Each number is 500 + 50 x the weight over its row's rms, rounded and kept within 0 to 999. Layers, rows and columns count from 0. Numbers have three digits each. The size before them is the row's rms in percent of the matrix's.

# down: layer 5 MLP down (transposed), 896x224, rms 0.0809, rows 681-686, columns 0-223
# up: layer 5 MLP up, 896x224, rms 0.0801, rows 682-687, columns 0-223
down681 098:478493489537505514372461524511460524550496500560543475516525538577509464543508490623484526480432519475437540522538502541440468579485403554550480519560562537546521484479491539476445482535470543499477482461557611439476456517507504442529510540460504430451466490510471458462610537526473488528497598392469488608590445568411506498503543563488530366471530538439502417467462424567493510502490584450470506441524584451533432550488431514438619512400478425412471471530510591527442380468451505512421588497429560528428617585497425483554419485531498473442562533594583452613573483503487473541467533487484509582535481490511452529496521494415491510538444493513487531492466431478485453537553
up682 104:497473554498450565513493443408429408466540440484561469489501469473512551532462483516416492568462527488518561497469465549567439599492501456478563558529454501499394512570526496466509495471503487464486490551484501454469489583568495493419527568527502452465505610454497570618514506445495492443508421477528472565564529619509608517443496452494594479414523494439486462528509448439443422497548559421502569424466635467545525569426539551523502479513443484456510548527428500532502433534498490493509432484490562385529541510449475493476485509491432483470495490639477554447320478505480449591429464513526524467482467531519514589574516465544513472557528552567521486494411461572495426614587
down682 117:361567458504643480576531492555542434561573463464519485525474484558508407495502555469403431483495504540501457519546505494525498460476553547476436387596441492411482532504481379544506461545479482534456525595519588436519490418509526511430507510505528428430547488539558523517479528515489603483539515520485592534495486505497431527494388536545498480471450554465429521532456438524514549544469495449529490484441538479519496496592539468504492440520492515515512466526487550497502467389496459515506598502490496388443529377530425557582539539529572569558468380524450555460548519466549476597560531615597483454465446520553524559515416448511555528478551552453451533439554489533408464436466
up683 086:395398585398468593513504462507469429459502484503505544515462495565515538573604477435435499514569451509528610604510585578478541478486556564495448540513468560561484528568542454575469523521539475620419411531444569488460501481500528498475509530541511457503500556455547467481600561561575503429462487471485565520592592423501534448527570510506435436494500404427374532533482483547431392529538537539543487499542518492441613514502546498554500530480502513579552527441455527507479540495522399439423448502503426465516487510462405470537539537562506493538472537537432479499513555460483447557441416410462553493467438529454502584553559462485449489522497517496463486512488559394535492558428
down683 078:529458381514476431478511494488443622511468540511525485476452556502433457441440486466580487470476437478446439555473462501414448562449490417393540507442540478531522508477473597453423611546428516396576502560540439548563574483433545467538471589437495497507555471531431466480497509498439472569595479503433462510468471548499460439502469548474578485490490531529527512486549453428494603416464384520536520506484484480516435563585521585537550407585557525475503481487503513511441515468575516486535526476484554537577535518442636522493528461426531513595466558489515570404419539534492460453553527526510507516507605520633516402451501474503532515469487539493533461443488429598489507513581
up684 105:533490481521453613479454541500435469493511560617562559572608417427456459428440484501471416526534461468447608485583544488510574525509518561462503515475514606463415553509537567572441505466575462509548482519519503456510501539600553471496515505477452419534523485448422517516539476530407498412520438544555570483520532497430466546523502559547506431425499513533526547395437557459390530507526493505416513489468520535488461488521477409572509483466406510589475502443568499488532562445473459438482517485441500560549485506530448561473482560500486461474464427574422536474510567502453538515502472537456526595520468569356595515476600355442428620459522512555486527489507481474487509499516
down684 114:505481489511473385551524498527493433443463489603514461472485536491553451550472464506485475518537487504510518538484494444544521455485482448494478543421593530576530498593510487422516528439525514497463450549470501507508522435386436447477552499540515485460451546558530457462581574534472567443504428552392534516461559536524488499403487524492564573478531447501580417609605470479541555415463472428572524480475524491480549532472620536526613409454581491521452590461549380509489440555492583483616534439528482455473488380447546488516418589536426525457493568445491509501548532520492581531501507502445468512548489481487545538518458537551530385520539378491501445552473520394557417550482
up685 104:591484558523559549586479535531497469500547493528410459470532537531477501531514434521452434596545493555481576501512489509550558469599427500596495428442550406569488437458480456474393381502515572470574489460491483486467528461472427514449504496448558508439495492497504466618509605466500480517383505453664482545498441480398503496546449563445510603533543402527458497506396464531476593550425513506515589471476577458508522550521473488537489479479478406468487522507486519567457503506507571530501512530565600469456553435496514459515531501404386534509517485495526456535492594550450577523434475530492518553546480464535609471449533486514399472533442478468604460515436518441496461553494
down685 101:445436472481505586547581493437511528569503493513534435471522487593449506533505523480454529478537487526510548556520557639471590511524445557431562451490494406555454472510513433659503464490409479421551590465443518436490440529486423482506491439438400502588465489531489473450533575480462519521579552552436446497518481517557485478477511420477508552554534513550458545525550517552581598480505481522412516553512538365498523503523490422471424470526525507541440530507468423423505536644428505457639509519471516469529500434488528470503480539428415438545562492551481426535511580467471467601506493509434427456464526525526461529406541545399526464481481515525493476389480524497570485546544
up686 099:535557533505504444553428552465466477426520513503447548456502375463539511470567492455499496484552498453582482497515386525396526449579535515537480509447455562472504521470581468429481460403391537471496467575472490425457614452498542442478561532483495590442530564433505464486575534457501493474526498467540455556485405443516476521524456498562531532513456519543530403453464467448465489530464506489523607516516474546532464462461551431485552473516561547600499567588452490444435374460429468434547541527590559444554570445547478454616521563490504570537560585476466514568423471586511502599405443429504523418471488504457587558519509519491553560460487437483456498485565429474492446578495
down686 092:493495503539507503475596541394576473520511412516458525518552498471456459548456522471549421406475512568527454432527376462536527485501516549496425424559538585525465574531474493443493468491586461538456475599544503450485483542462485580512495452549532520515576523539487519563493442503534554500415523412445550546539567501518549506493422402591431482508467481474444472480568563495499567492565574495480500439539426508615444568401392478604478442550443520529564451437462482541512480434515475534475417506491516519532517574537487520420425467519490527518472470509454424520504579448429526538573523427559371582475577443544538603522409532499494533520584553547483510406526511457508421555498
up687 102:427545493482546514503479483537519561575544553567486476441500534512584471492542438533518455622489429451493442523444511510548461465482429420451447492448540471487505526502466524476574428569575537395549525511504524444508582501520476480498483448558490513437591512493519567512551465470398559556448432509545547422526444536498495589399551541573530549449460528623561429533558477396534507455440557540472532493465543529583491464452538539486587628456504436476507432484584531466559488483511551514441467502540489521530487479470431472410534442418460452468470482545397442429604422566509470521511458474472506484505479506594504530592432449503483559548436378498506441569401497537461448582541